Each number is 128 + 24 x the weight over its row's rms, rounded and kept within 0 to 255. Layers, rows and columns count from 0. Numbers have three digits each. The size before them is the row's rms in percent of the matrix's.

# gate: layer 5 MLP gate, 192x64, rms 0.135, rows 107-173, columns 0-63
# up: layer 5 MLP up, 192x64, rms 0.126, rows 107-173, columns 0-63
# down: layer 5 MLP down (transposed), 192x64, rms 0.0666, rows 107-172, columns 0-63
gate107 125:143094149083107116155107162108140108104072127135123120148113153140127093099134148114084140139148117122112125151147145108144135114149111152076096138100157190135127077150090144112144128119119134
up107 095:111141115172152134077131107128129158111163086159138116148144151118148149069091083121182124111133143128151142097144124123113124136098115140136133184123082104098117126114097141144133148139117120
down107 099:115142133157118105142127068158103095149134130107125120124103084117130142132170149151128133129127162109114134126089155068132082106130134139136163130136077158150114143114174145161131160114111152
gate108 106:134087108131062139128118109137116096133083073159133151103152137164118093111156101144112126088177110151115174097117124124134141131125155123150123092127160108135145130090122144139120129159124136
up108 095:135118103137073143152099156107146130123154132150140137140130120095117132146138103163151138134134133206096154102141117093089122145143143133117143112190083141118175130129132119132167140124127098
down108 100:108130192123149097073143135131114108152109157150099127161130108114127121133131141120118154129129074136151110136092135129119126131127038145113080117134176136131141143143122110123107107118122115
gate109 090:184142132117127185135170142072113093153144143130138152133142115114157141128111112169151127129124121114125124163126113068114112136106113164091133121106193124165114101107111142117123130130121128
up109 090:124122104141146124110105138163117159104103146157143140154155092086117161121150152084102090113092131140116133124139168100149185148138132080091127146116104128099096128137122089121152100112148138
down109 094:133117135121162115149124129132116105106166133133139107163142132091145132124145128143064133156107132159113098185133123151131201108139092115166163163102111138120110109142182118119134124124130143
gate110 094:120102136177144137145155129171112122075109114146140108171143093124146087137124132118160114127136143145149139133160128180090162124087116156128145136106097173130110134092135119090120125135155094
up110 098:156092098105203138123136158113080145109151124088112141101127148068086123118129147125140159128143123131139149141169136101137120147124141150112157104123158124122122142161141139108114164165112107
down110 102:163150089129149123158109137117104085121169126148104132078087131117064138147106136144129130129118135105094095129136141117134112130128102152105076090148133108122152123195148109128137142128110116
gate111 091:131149117134108106083136128116096130154086157117136104089118104143158137121134136150100157147076152165089097140105145087147085096131100128134116135100139129127086128105093096109122123167102134
up111 099:171170133117134108169144103178126116145113120117127136094155127099184143130113138148124087105140095097153130100150112143100129104164126157122091148157079147125100107134093131122120138159107123
down111 100:130114151138124110111131162168144149144131142122139102094153160128136110130124068133101089122186106146127115114148109125145140141125072141091112099180107141116116117133067144126142115137088124
gate112 093:101142110148126089113157105133158151123108095141117132147144090128147092105111134125137120116164106198100113092123170137115158125109110144141152117128131132086152127130169105186114160124146154
up112 094:145119132103132172133128127131140123125148183127130112099131166144136160116111107075114121128113162114142104141134082129117125097134125116124135125166120120174102109181114183061133100134107121
down112 095:134101107130115134149110119120144115111138138096115109119071140133131158112093118118105123147128156114124132108112137141153152122127072083076186101142154135113131099126118106182151157072121128
gate113 080:127132160115150141126107116086110143125106124137118126104110091135101122167121081151126158085110138134098094058126137115083149125104164142129119109153142124138088082140162145117144124118090147
up113 096:133170154139123137119144166150108129129145111110129098150120087092170085151127106148168116088118099124108100116141135150055160101125178117128124117150110134108125108097136128111094123150122146
down113 087:117122116118126125154126074127168115138094145122125147105152141160118149080132152123109103163156157118149131183109146112204090114128072124127138150122130127150153135122122124165139136141157125
gate114 098:099147077100169120092118176141129188118098114126124125132137148118152162123140110056145122150121146120159157155126131131148157108114090131102145124140098127103142099141157120116116150158134144
up114 093:114086151108101121134132156116123088103138081163124138189107132107094099119149138177159144131161111111127126132140096138107105125135139144133133124130144146135102127113120184183126106151110172
down114 096:089102161138133094140130131122130091136125125158127163158077110133095091147143180152123094109130113117164108165110118167107088121148128169119154109125129101140118178122115150146130097150123141
gate115 079:143155126112133111123098160141137121119142073159149125138117133104151118124085126158131116150136116121146201101171107105140143131150165125153143131147112147092135114138177136135156141159079089
up115 091:130141151137108114158102166172148137170137086120151130106118131125144112118118153168132117135148086125125164126191090101136134114154154111133141138164120125066113125118123138117172139130085108
down115 091:128108111110148139113164123083102157102111179124112141167127127146130146125161116091095133132111172150143071116086135164152102118104074111114120117110135110159154130125142120138100126110163149
gate116 091:137131141094104171141106123133119112106148148160123124163168108135127102162106122101105090126132123166085149125133139122122152212139133151122110120103131162121175100129174136131130094124127108
up116 094:172126112124144145149139137108139114142131126150155112151129094107148157071117154122095143148091101102136137139190124118181161112100108145145111109122132099109150104134117122134139190091134152
down116 095:097093142156115126122115100126146151108084124112155156117111121145106154152137140168160098129146180157115124108053143131095101140133143127130124136159102108116126190162127136129153108144132111
gate117 096:108146154108163081146139148153152158099094130135148129114168145129175124129083135092109142121123104120130142115110148098183159172138133131124139087153113122142103107128132153104187133145128114
up117 100:169089116111133104135140116143135128137174137113140136124107095129124110114155119119149095162112097132106121089118116100148100109162162154151189121149159112171115153100139109159119106081163135
down117 101:127173126128160125104119098164121115113097087151073098137151142123118125111101154121112131128133137131144139115122162120175142095083117134140096128112165148123134094161109185113140140173096109
gate118 098:139127134133122148124138129158107137105131122143150071156159112122182117138146101084154118126136140109089110109105158168082132122089141102140155139112180111121141081117110133099104082121117132
up118 088:133126097134101130139116160133155147131180087124130108162101170142116099106129102155134162130186125151132133147170116090129099158158151099141120152170082154101139141144160121149117125126131139
down118 111:142129099110122125126101117067141129154116124121105143113092143139084123144099126142122163145147144120158143135141078077186117143149129146098118117148071155139121163140134092145154163136129117
gate119 100:140138197122055141144131154148145142137089102121091162087131139156121128129147124141163131155133128145119145105084125120125167107133155137167137123157147130136186122134109131137115115113094127
up119 091:113100109159132120091081115117110117135132075144143133112122151126140105085145108147117067144116142068117158153138149110165131136082124152115139123092129126128128163120174155103129123114099146
down119 103:162128151153091127138104146116162105162153074136132170159146113122128114121128138127098148123154143132105124095095118165139144142161113137138107139115194120114126110090088123164126094139088153
gate120 094:146121130139095141148118096135122128054103153096175138179166115135161180170132131108149135098123177163119132141108110105135150121144095145106154161115107116126138140118106135112137118120138123
up120 095:136155116142160090109112132093085149091058149087087128103144130157134108168152128132161131113105153134130138105107132132131125114099127100080155141120157110122128116122113126120125112113146068
down120 092:129171100186116107131125144105111106118132139130131088139139125125131129200134132143112145090129135156156119186148167082116123139159137131129127123114088091123122169095122143112140138118134086
gate121 120:170153117111156121099077115146117100144125152156151139092120115110085124108111155147108136148080129093083150121146117132153117133121129130117147159134088108120140102143115129170170184144149114
up121 103:125150104113112128114175110146101163158131142160106181128121130091104120127131150138081106130127130123100102114099144129152122097139116133086127108137087081135147151161139157163164078126126154
down121 107:144128111142132128069132168108143123123108085175148185149114130117142104118140163124147096127116136128153117099151178087146135125115135166122100153127128108099155142125086138170149104140157120
gate122 111:141121139106160152116092139130084108133120104166175111124109090143133143135171142132127110139151148107145168158135086111143146135113102131106158124118159144113093064120112135116081125156121168
up122 101:132097152111124094122124141165102154117110093166109169132102121152119105124127138098127125131133108132153129104174092166088158127126092109084162153121137134126107102167130141121064139142114157
down122 102:105143148116176125127117088147155120121108127156116182177121131152150142138115116115166148126121120134107060081147179144078133128119112105127141131136069126126136122142126111139152100126118136
gate123 084:123090112130145164106157096089153107125159133111134101164091134125130142145138134132113080165121172126118172142094128114127149105144113124125110168127141125123149166056124127112169095125124123
up123 099:127146117125144141122121139129146130135147117091189108122075149130110183141127111152132118190128133109184142158144110139159122128155096107137100143093141147084132143146149108107131133154093154
down123 092:168156123128157108155111141086126165097148108114127134100126128131122123180121130138134149151134100113146151116150139130132122139146134116166099157115095117082092151149153123095108181114059117
gate124 122:139121138121147122123157142080143126098117118157138148153118112130133101127148132149069144100141110142125089140114101131182176121122119143068171108121129139112148129142078092129142083121156110
up124 145:130129128139098112140122096128101093134130141121126128088114150110114160120112125096172090178119183116116151094138168148072104140147136138180089129130138141134118134126159174121093152119133127
down124 088:123114161102129147145135105086113098146157130128141142089104171114121163109119125141133063163137173124118147113115133174117106117148138150141122129100166189107123129132133141134096127122181111
gate125 087:134123144175113179172138102097135118141153101132102127128112164141137107114108100124125119101158184123111168074149126091091134094123168168153121127150141113145151152108113142124110128128130106
up125 091:125108094108153080107102139143125152119139156121124107141143090113107153148182139155108118136112099128168121188130138164137101128135108053095135146119113142126118126155123115138146115125176141
down125 087:094119143138143168130153112124144098146140125118132118170114128143156098127123089119098145141175152185111156056147122104111146115131110132142144140138181094144150138077130154117107127127112131
gate126 100:128126120091111117099122154199126132188103092119151111118114073163158115138162091106131141158105154101116104114139116119136140109113145125153121128150145140161125127085099161137135102132124150
up126 107:158069100128107106157109113126137122083180122125121146144132151123132179104138181114115131098165148178118097105107108098105126108143138127129146137102095147145127100135133161122146115102129095
down126 108:160105110125142133163144112074161110087143185139107138140130131100148135099122156108114131097108109183118130126115168119111135139153097147128145141105112110068130110176145097120129157134124130
gate127 086:151123125145108153124135125135101111126105139070087157101161114068119128113118140135158126071084147140103157119142133131138125166146086120142138144162132161161135097130131118127172159159136144
up127 095:122183128111141089159126163124141115104149122158151133126112144109153122153131130141112119159154054117154073126141092121129131109145139165134094134119088145105105139155121100108096142112141088
down127 097:127087134099155155138124144093139160121122160106110109108096107121130138139136107124089119089106117112077162137137112141126113201142096110126162118141102138165104100152115127152158139167121102
gate128 098:054126151119127157122155161126122171161134119130122130144143110106149119159144129124103101106087149085146100148148150114084128172122114093136120114134121173089094129099119132095133131097137144
up128 091:157117167155190129141142142098114115148144099126112128140132132113163108087075135197117128117126119126131109177088116134143116104104122160122104140121151141129155118108126127158128163135110082
down128 099:074157127129120123106156149138146144139149144097151084116126126120146135174150105125116130147085136111135078117117114155117116151146081097091138117157166157087105154110139121087142120139087122
gate129 090:070088099145109119147130127091165089122135141123131125141162109092134079121137140105115150116163172125144138117130122145141136156127087119143105121143107110129123150112120161091160102091179098
up129 093:133139139141098139154125081120194133126130146147135102128075159152144136067129174097114102144134110124105108147102102138110104092168115109125105136105134115141120130132074094140133143144125110
down129 097:102112121114097138146107098095185113143080151143124138123085131116156079078171149100090134115150132144169159136097127157137111103133086133147146138126107119145139148126098134114143103132144126
gate130 102:112102132130120144089123150107091137147087100131162163137132128141151106116139123076096108145095107130104130156122108159136140136093098139132146084145156136178090143088105122117120142150117183
up130 108:120114159120121168123123134139098088128111121126150186145124128132113136124183107106110102151090136098120084121101126152144129135110157121133142110142157124156117152116108156084083110141153193
down130 105:155134110091148171148112097094116146121132093181120149118113143149127134138095115100145151125095122107185107102144137131103145111180132112141138148117138090144143132111123157073138077121135116
gate131 072:149126080115150108116147125160140150142140074124118103141149142128122127132114113112090124113155142144131084147138097084118152094154152143108126104188132102200115145132139147101117096120124107
up131 089:132099072132107109105142124190137121133109092092100108145162131110174122116114151117149106117134132128120098091104124104121118098146118171108113157185150150153114135128138153118117098095148152
down131 094:114120191137113162110109108086121113124127186149152143110092134111149134133160127151154140127113142129128162149136144169147121132103124084145137117069121128070114118139119109163140154157128111
gate132 099:128126113156152150098111174153145117122090119155145108131144147103145076121124121068113147133143101134111188094106114144137177136116136153120132088137174104142091084119127129139136141131121129
up132 114:150141124139123149109085122150078094109133132124117122120091067095106138163181102116165142139134115120082157110136110109133134134082116105143140095139138121064140118137147117137129158124133141
down132 116:141101123109123172125120129113118104133152110134160124121131122128114089146126105122095101142133089109115109164123141058150164152145120133125159137063141120127101118089105169175128096151147131
gate133 090:138118139141151139122150114139126172120157176080083151184110125145146095081125106125124166146141165164116110124132119112122132150103107176092112129086142120147143142153105122130085135126136122
up133 091:137103144102137175124098118124084124094135128134129163148107112095112096098153096107120133095124137109106105152093148153157145173117140086148171125126142117128100128159104139136083092096147146
down133 095:120156134139103126109187119132113109112138158130135130140175076104129087129117122125115149105135147117132135151137175086142095132094112133122118118135092141144118173116081166099082105098108118
gate134 106:137108124139123099125119100153180146132110115156133122081135092132154116111129115101093162092130131191145162102112139133147105134151146131126130087159118109116119105176152150124180101111149152
up134 100:130129110134122108156156102105130138166110097117151125104168120145082121081123147133085115145081135111144113151127132166171100144144175163164126136144108128155128096104123145155168151164132122
down134 103:147117104125123101084138142130145104065107154096098136148141150131169129142144133114131115094157136119089120102138155097108129163106171096186122105110133164138170143113152115104143136128106131
gate135 089:100110131140117110119070149122130133073122118177164116116129117152126127127113104159126138142110086154161114110174134115147144120127142130175138089125101153092137079154162116092148150109114123
up135 089:131132088115128135128175098148107111162147135091077146160114137125143154139159159114123118144111174114110113135085132163119119134150102121056121175133154115130127150109121158147112093135140117
down135 091:092125169144115121146087134117157142109121112162164117064106091139106102121110091136127134128146148162141102108167111090144143093125151134172133090144103125111126117169139116106138162114106141
gate136 104:159131130129152106094133107141121124118125141081130106147144104110149088116117117100160120112114098137121074121113124136118153050155081177154130140119171127140099109116098127139122093105131142
up136 114:130124087107110140134122131161128094130081101167134126122098119087138157116104160153097110134148139149140169133119138070161105128141119126090123168151090078161148120147127154109097130137141118
down136 109:128080139106103114150135135137116145157122107198134101137091127079100162119131099151130139131122141131120141092144102093111093158082144096101145116112093115136159140156134132145138149175119115
gate137 104:137138179112128129130112132121141142122133096090210164139120140159087121141143098129140124157122170136129079132127103163149163139111145113143139139126156128145130141090131095137095161107151159
up137 091:113151116120116137092141064143124116121114135130085140124159143115131095149090137131116162123134126117138166126164158106157155126125111136111097100157091149091116129133180154141148134157119062
down137 092:093113157120102129128130134184133112107090087109108143148154089072125166096106140102149151090138150133121169130129117131118099150140158134147180147119119124104137140121126121121085147167149144
gate138 106:121129113109132123140128115114143138137178156119081146126064105157075103102099135135086107142151124096116089145143123121136118125082135138135146121135105115162139125114134093120169105100168088
up138 100:156132113159123139171121119096164108106174144117106175155120123142074113091105116137124105105178131122122127144143135161103132144097139175128129127128102102153136138113119125107099112133184089
down138 093:153071130130101160127095132114107112096154128134164106158162127117146153150131156113146162139144144133125120068122157126108112136176170139125084141102102166125157142152144141125108120159101144
gate139 123:133124122123136150158117098109143114091117130107121082126129087139073085075134115134105101149096149135141133148134127133172121120132152145125159114086135155161120165137119128089134120119196138
up139 120:095154147123141142105128165087096130094129181123134131127095131140087124145121118109138128117149117095113097120122152146188113125146140140109132114082153130095105149142109103133125100130140205
down139 119:126088152117092133139165163151112138112138145095097137101107107165073109115125100125095085099111098138096097152102136158130107144134114133100163150107142119138116154117098068118122119146134135
gate140 090:170124133137084138161156069124141150104130160123094132168137132108134108095126179125148096111122135116120105171108106094118123129120109168106141156113129114102080128124103135121132153099171110
up140 098:148110129113164134128148131121116120125112146122112144146123121134131141089104133150166110133111144125137111112070141082095124104087085173080114086130182138173092114124139156113128119097158121
down140 105:094071132148141152150152145112154132128136155130124120139110140159114097097135137132167112160100128151150099104055137044124128111127132140119135113099130151112117147125147154116115129115158145
gate141 114:147109095148118147104131129128121112109137126084160126132159122181142139136110102094131111129138112135137134139148132115184137112075091085088116128132104157105114153166128087144147163118182126
up141 112:153130126105103148151102125072130098094126118119121135139103121113087116122123139207139140117119101151098123087151109125113100125134162122125114112153148145149162146056141127143156127107138156
down141 117:138135103102152106157148132134130143119139172146119141170076113107116133128156129153109143114132134172154135119103145123099104167152191149172152090141119089148139096110134128107111083147116121
gate142 097:151142126083118117112128078135161076142128134134113127156123157134208139140109137180111137107135141145133140138119130128121119162131155129141123119188120135097162136110132129160158158141085116
up142 099:083134121171144102164143119144139143105103123100119144111153125119159133149133139115126104138127092129152113107065136106134105108118146148118121126125128189169099166196119115119129085105119131
down142 095:159149152104086087103140115117144096145153100118120144146107117118102106124122152141159129129136180143109108097165128128124155190120167143103116145107091118099144126106094133109143151177115098
gate143 121:143142107134100118101131077092150097124132098108109188099123107133140150109103139142120126118102160144105191107129115126145109131141106117136141121121108107176121101089105108110174171138154123
up143 101:163103131135154109124116134130112108125090122105101155132107094107097150122137174133149128160110150100124135138109102132130126065170085136096143150101107151175136111160095158170154129126142110
down143 117:128128143144128111146159190126093148162126108138135129170113213132144139144165081105122113157129126130141124112167119079131085111128123134118142117100102107118115133125154156166139118113128120
gate144 088:108117120102121146154107149173161140139122125128175126096174141123153078115168122083132167098146172105126133106120088129090133167112116100125145117164109095124115110143126141091103123121125136
up144 087:120170105180112122098169144077071100135153101113120127105100103135135145134095068149129095153128094119132120159165128102138123115110121136145121131153141122107138149113146119177146144117112125
down144 090:066142162102106170154135149170139161148087126150128127094151140102158106107135116081114131127122189097134131147122120105132147152128091120139110092115113103140126095150145144151098120131113111
gate145 121:119126128129144172126115160138160157145111133135121109135132113141145127137156045132138201173135126132115116131134117158137171144101118158128167123111170135116084114120147133166149119148112125
up145 111:140133128088127093116146100182123122136127128093136174142109175047114106131147166117161100154111130106176127111117137120132099126124133115096126117120148101126134148126122131124122114077091136
down145 088:096108137136117105135122123116112136139175165127139123152142142153171116110115144085118125112127121152117171173164126164131116113136171176144082151112128181080140147129108130125091143143156131
gate146 097:164137131092137147120081147142143138120161141137158113151133134163088120141129159170157120134152114124133193136122117174170172132088139120144147106125096121125146104124148142171138133164140155
up146 101:130104113150159117077138093127089115133104140121101135080131130140137141098088070131092123097070106152116111122134149104144135125160137166118086140121126110142153148128090128137140161119098111
down146 090:144143124126142143128092162112128122098154144134138124141097141125115130148136158095146148170177117117118152085134116140078130124088118109156169104141083124135165083121149132117083112139167167
gate147 105:100123123112113117108165095147136124116140122085112157170105151127143124137129159097088086136105076070160144141109107164128113138123132150092181147126144121137147125113094127165114098129138115
up147 111:115170118143162162091148127097104166122089133153117122138138127180092106114163113132152150123120132121168157108131128130106127133069144119173092106121161098143083127103136105116143143133122109
down147 111:089135095145137134150127134132117182162126175101137116095134165131142106085144129132085168140102166150122146177091144153116126109144151112141107120105141139132123160147140110104115152183124147
gate148 089:115144173106131163111134138132109109126162140130177113125109120103086105163155137134123142101091125103123144166150135159100143148090096119110144131105172119133104169084126140150129135167118174
up148 105:145138136142156092120133119099166144128093092156107129096105137129180149105119160120145119142147135109140056069107116110130121117129170168125121136148147104134136088148147125124116146084140118
down148 105:116132131134139090114119120082196139158118105138113147104134125106162111122111124168090111142123102156156100123117134150105117131126155165165153093170147159139150087125144109141133125078100127
gate149 097:127122159142119127119139143138161134068143127106152062134165118163173140146159077118119145101158121123158144161128132167157153150135133110137113103109179159114142122127144133112102128155110119
up149 095:130131127149113182124076133141157140068147132144124114151116085086138121129131119111171123126139134126109140121100099113130132137098114080164130146125141148191169153135096117091150133136114110
down149 095:109171168126138108141150124119146082154084100130097113137124142145108102148132149167114096150143147122147121136159165121135139139152123145110147080075112088097110111112111089115110136140141082
gate150 083:116120086139106116124143143105092165141117137122102126102141137174076115143124105128142104159136104132132132115154128149136096068052156117122125104133113110154134130149149129188152123126144138
up150 078:131103140146162131152117107147089122106129094136095124147161144078171129131127109131107136080092162116119130166076126086118154145144109147092135126121141182130125149097129128118124144168107105
down150 087:125166126144108072131127118111085183145126138110123118116129129181098124136122137127149136161148076140122135135146158162142103095085110150140170129099136083145124140127129117162154151118127168
gate151 106:130150143093097118127165145129145138108146119153144119171136128132130138159134129109120135122161102177055175117121132144105135128131104068137139114135102132099179123127144138111157101176124155
up151 095:113121127153157154144111089113104108131124093128132108127117111118152090114111145089100106114102157123141089143095079121142135139115135136111117202111139104148062154105149111088120138116139118
down151 097:101129160130112109123127143145130129117126143097172122211122135137131137116140103115138136168146074155102103087147152114159106170144171115165110105145125145150157087127151133130121141148124122
gate152 106:156137187092113147122111108151142088137090151110160133125151120114160131147097177078121159097127172132168148144111125141149153167159107150148102125103119143131157138116126134133149139145102136
up152 099:153136129133170119136135156179094140124144160115113151153093085105138082136090139114124143134146071130125106111153117101091141115107133155154141123098112123131162150127129121172133156078157137
down152 099:144118125082158149147149085148130109108085097123090151046140129136123127073161105173130146101152100127121107155132141102099125110119098120124136149147113127130117110123147126158134118146125099
gate153 117:125134151116092150100158146122133140098145149118168125142163094143133119166115108102123104154148105129104122131113132123186163134104179148186148131122151074097131145096128136133157115111146154
up153 108:124194168137125148106135116139131135103136166110120131125126116108133122165084068154143152138110132160108146112131140091095137142155120154144118105116125108082171141158143097105172113113105120
down153 107:117130117162117116131123150124162126159120104155124184058138086123117130107115135110147117122151124126145114181086146141143148145141123135093133157131094094145158155112096141142075162118121113
gate154 110:135123146116101140114146110146140124146107101111145135082111134111122039085137121084164172168127122154137150137151114138149133190144133133148125139101137090118112148115122141132117124143159152
up154 109:142159094122149157142064171183151108137173106130159111136162125128119126146127084130137109148153142118113166150171122114151114105098132131154117103150132144132134087132139129106161115162107120
down154 106:126174146138130115122115122106113091097085194128175111115165135143125137146147151155136144123139158101113060149109109123088142114139145159105146103154129129150162113136134126102134121145168137
gate155 104:136156155149163104129104166105111120128117128135151109142101070130126146165098110120112142097152120139129139144067114118146177148133087142125108119117114131125180167129139119164140143148121181
up155 100:178147132145113141132126120160095133098148123096126123090156073119168140153131084147102103148150164110128125120121155138111143123166129154156125145130096162100140153115153120129116105099066143
down155 094:163144134164140127176122110096108100097106120149102151097130111131137165154097105172164135101113119106136086138087163116100125082148133086135139137147147138169117141088112158131141136119139132
gate156 114:159135090118129127103105088154126112118128099123112158124102144091145123104117138104098106127128170133132123100104095108171109140164108097105100119166113152169111140134167067103143129124165131
up156 106:127114074137137119107116082147115090152114126148126119129106130112124164066116151089072101131106162099149154145103115109187118147128095125118096146126147110155134163134145124111116122127150142
down156 099:091139117169124115136118153124128131159131160129137164092118138168170131135111084107126101154124089135119107205113115146106116089170132114133115128164093105143159127114117111135106113104159134
gate157 111:112149080156098108114114155136134165127099132114122113121111086120120142107162140124101099089126157115157137128140143145132129108081144100142116079136109136168094141100147160127114072131180136
up157 104:129139150112172101125120129138146104158138125111175176092130153140126118132124084137119163162122144109153089103132144112194123148136130124140148165106118131113166138157118142143166167119083118
down157 106:140131087158151116085141133143135130092101128135121163194144168151126149109146129156153123158103078114142153133109126177107101143134157117136139094135079143138154125127091131127159103147128133
gate158 117:148106158130144121154123117135115089087077129104116110137115089112150155126103119107086120138100106107098130155076105128151156116133125163151142157090174127145141163141106122140134101112112174
up158 112:160108115117150155088125109112144170121124117101084100117171123100145156081097142122130107114099125136125116104076128122078076081128126117100115127151167134151131129109101129136142096134136126
down158 111:113120129134145122112109121100137115122143125120127098125127119154119156124107161095112091129123069169115100095071144100109155140139087128110121151098115099134157118131070120127151067108134158
gate159 124:117168108114078108110186104162115157132117146108092171125145129160142139089132079110128156149182116110114106106145119142146140140124130121125125125132150098138129136129103143142119076118128180
up159 096:114122095108066109138150095157121126137122136133093105127122117143112145123138106090106160143133145093138137129098092169147158129134118114077087131133167128160135147147129152138116060126141162
down159 100:118103081120115089124148056122130131144159181156176093147153111128112124106130135183134101121127153097116121103118124128103137120138150126147126128140143153148085146137162148143092138119106150
gate160 102:073137099110111112105113128160112129145114134146168124120145126157102140108166077142114148156118146084154156121141118112166100136129158122123123151151124135164136186121152066154110121138141137
up160 102:131122147112143100152152134107125134148130163126125122122111130082205159154133143130152169092142134144142094106141117130124134139140127133105157110118156108098063111123108154187126147113093143
down160 100:115106131123126111112094111147110117135154116126165142152167155168103093131131115130132127166123157099163198137140139137184141153094132128136102151107139161135138143140122090096107148182121125
gate161 097:104143126114160127123104135127115149159131145066152069121149109098149145091093136133110122131118114133166130138116070132166130094151108133146144150134127160121109105155116118119139180087138161
up161 114:137127112105119122109185084146137100124121095120145163135133158135110106115111099116135143161144138129135115125138176120129133130140105181080119131168135112140142135091139164118179098139135064
down161 108:147176075103120079143137113143134100131092098109101128119098139158162113119105080116128135154141145134161149106125145098165153132136119174122137147173146124138111150136103140141167143148115092
gate162 094:137164141131133137104119103118112098132081127144153126126134088144136126067098152133093144149160110134177163114139107136176102155108182145146091127106120124126097152165112123097121139118103130
up162 101:167120157121118132158094131156120107135148158135125169140096154108135085108088187117155121116105072161143089142168111112133126126128123123111101132122106148106103107134123133143133161103171099
down162 092:110108093123107131122135123122108118113140122138132146104146117174132132182150080141139103097135165092076148172126151147084148094134080109142185089148144111133119135126135143111138142117113133
gate163 109:116091138087129135085137135164142128145107096082142126087117131163144119131173107123153106111147113124150076143150126114139126103116101138133138125126134139142173083061104129149143102126161119
up163 106:132101154136135089164123142159168119095138162134192110159162131101167121139117140120142137126124141125169136145126138111152164142126100115170107136094122151100094117146114179140152131115093101
down163 108:180115159158124091138151133140125125094115126108164127161162129153145129117098187118094155138099125153151154104132079146128133141143099132151120149098131121082111118108086155133150089117138140
gate164 084:104151124154124153136125139107148146134156136105148142112143108138106127138105164115110145127140150178146110165105153101090125131128081095141143060110097125154133142170074104104142106104103110
up164 078:135146116045142095120145118149117137128128132145098110119133161160111113133146109181123133135165099104115136110159128130137103139095184123108094132150129139093135122131196151139122144127148150
down164 092:102156151163119144139105138118084114110104117155147164122109144130076130163124131090144097123135195131104089145110135121123177115104109142123130108129125178159142168118086134114119114112130114
gate165 104:111179132123115137160120074167174124137113145129155170099158128111115132089136148135132116114102126134147118143122133162203089149145138126136135142118165137118128123160091088100129103121111126
up165 117:112112110132130090091149156106140111138092128101144092097143133135157172113153106126139161139114106180176094103109108154114135102118115108130128128177115159129114093155113159106106142097143162
down165 115:156119098135138094126135136124146117119109103131145087114134139164151162131161097110120121118129148146142088092130108112179140115121125101152155131141165178109061110114122166133166166122130157
gate166 095:143141111147150135141107112153110112171121120104138117191122135107123095077141123140147118164109102166161169148134104134155126115133144119147124133102151099138162106084136131162191133109149110
up166 099:148126151133147141146131122127126091169116116093075109162135113096125153114127152123115118123093114103159171184095097124175105087107111127137095137101140095172141131120113137131159108120144111
down166 108:160120116094132146154142082163141145109149109099134133128135096143157142121128138160100131081118135093123126097126125107151171120133213117140156148121134176114104122085112143112109145114115139
gate167 140:118170102149129161136131099161081136139079105141132144154126117155112120111114098112128082134141116081098137125133103166131110117080134140079157107147133155122085141135166108104137121130149158
up167 111:128109130070138108118118147129150167131108157090111133142124139138150171132097142139115186152147116165092126144119155100098117176139114119140124116128145109099161115182142129159144176122125149
down167 124:157135129131134135100135132106169144090137168159078116124104163125132155126080106131167124131103155137128149107147161120082130132128128143135145082094156120139115106145112108115195112135089139
gate168 094:134114135126100105148150151120125118159138071137146159177131112124127096103135125151112150114147128127148152146124127093112150132053143141146113138114184106095098139097130175152150146124134090
up168 091:148126131111117109148181121150112134128144091161131143148099118132141113089145171143124159095164163129106151105162152114088139138102108172140123137136126116076114122081107143155108154086123113
down168 092:091152173115132165118123108152155102130134138136096133140169149125123148179103139118125147158070097119150103137116163107142158091119126130137114100096140122131187144159113156142162135148135105
gate169 099:100088130147137121132164139121132125098121137093137119117140149113143147143140189165130095124069087170103114127124092106131128116150089135139167124097106183096112103125120132125155094133127136
up169 094:158113103103094162096113151127092111115111176126129135135125118084112124145136167092092142120129164130116129113121126088133124118166088119054145128095095135140144141155106133119146164100131130
down169 105:115105153072158157132138150109139121117162149164119119144110083107105144124117081150105162138142176099119176132100141108122135124141080091138183126160129142143130157125101136150132128135140135
gate170 103:123121082051146112121151123130119135094108152162155160138137146158146108164133157140115100155152112134075110140114150112158137167087126156135098105152136154130122137135101104147106113157117136
up170 085:144102111076136144130157169177120116082128161136154103185133118144154086146125156140139114136138091116111102094135146137119134145079168131128096083131146140113132091124125126131131125116144098
down170 099:161139142174123141126105123139109120125161114101122128151110093095113162112144152111155134102110152098172107154154121119102153108166164119153132139050107153166113129118128153091137151125118122
gate171 105:134159150089177129123144133151105133110104163094126062108110131144133101069139172088128114105148113092145117150100141128109132093108128120151115106117166133133105121090116108157118128128135155
up171 110:172104166109108142146145137156084155107122152121123134126127093115101148133120079076129072153120125138105115101092120110151136111152102145149130138105140107140122142191133125141124119125123184
down171 119:140144107122140169139088138157110114082104131124091103094092134161175124133150153073111131119148117115098123144119148096125143133177107162180154111148152124142116134137132108127096097134115152
gate172 089:151139121115116106117120126151126142134139091105127111085167087103128110116118111101138106097171115128168167109084132127121118122113126136155145114170119122158083123144138141113143089057162151
up172 084:119158115147120066143125130134114131151120080125149145149143116104108147115125090149156117106185111117152164125121138081123113084148130123114122118151085120150139131121172127100139089121160176
down172 091:120170120130118181153127159106140089137151155127091180145110111139050124125114128165137144139119134109121132146118114124122136157140106114104117164134130145133167139119142092111136169150105082
gate173 102:158120098140095110164091147102154158142104112105131143098121163133106133085154098152137087127125185086146183126149132126141186133147117134122120151129111125147163151110132102138135117140132152
up173 108:099072124132141101110133131166159120163170106098096104114146152159199129125131127127149141161136113139130112138114126150139123122147086146157119125124147143088114128121074168148117119122086127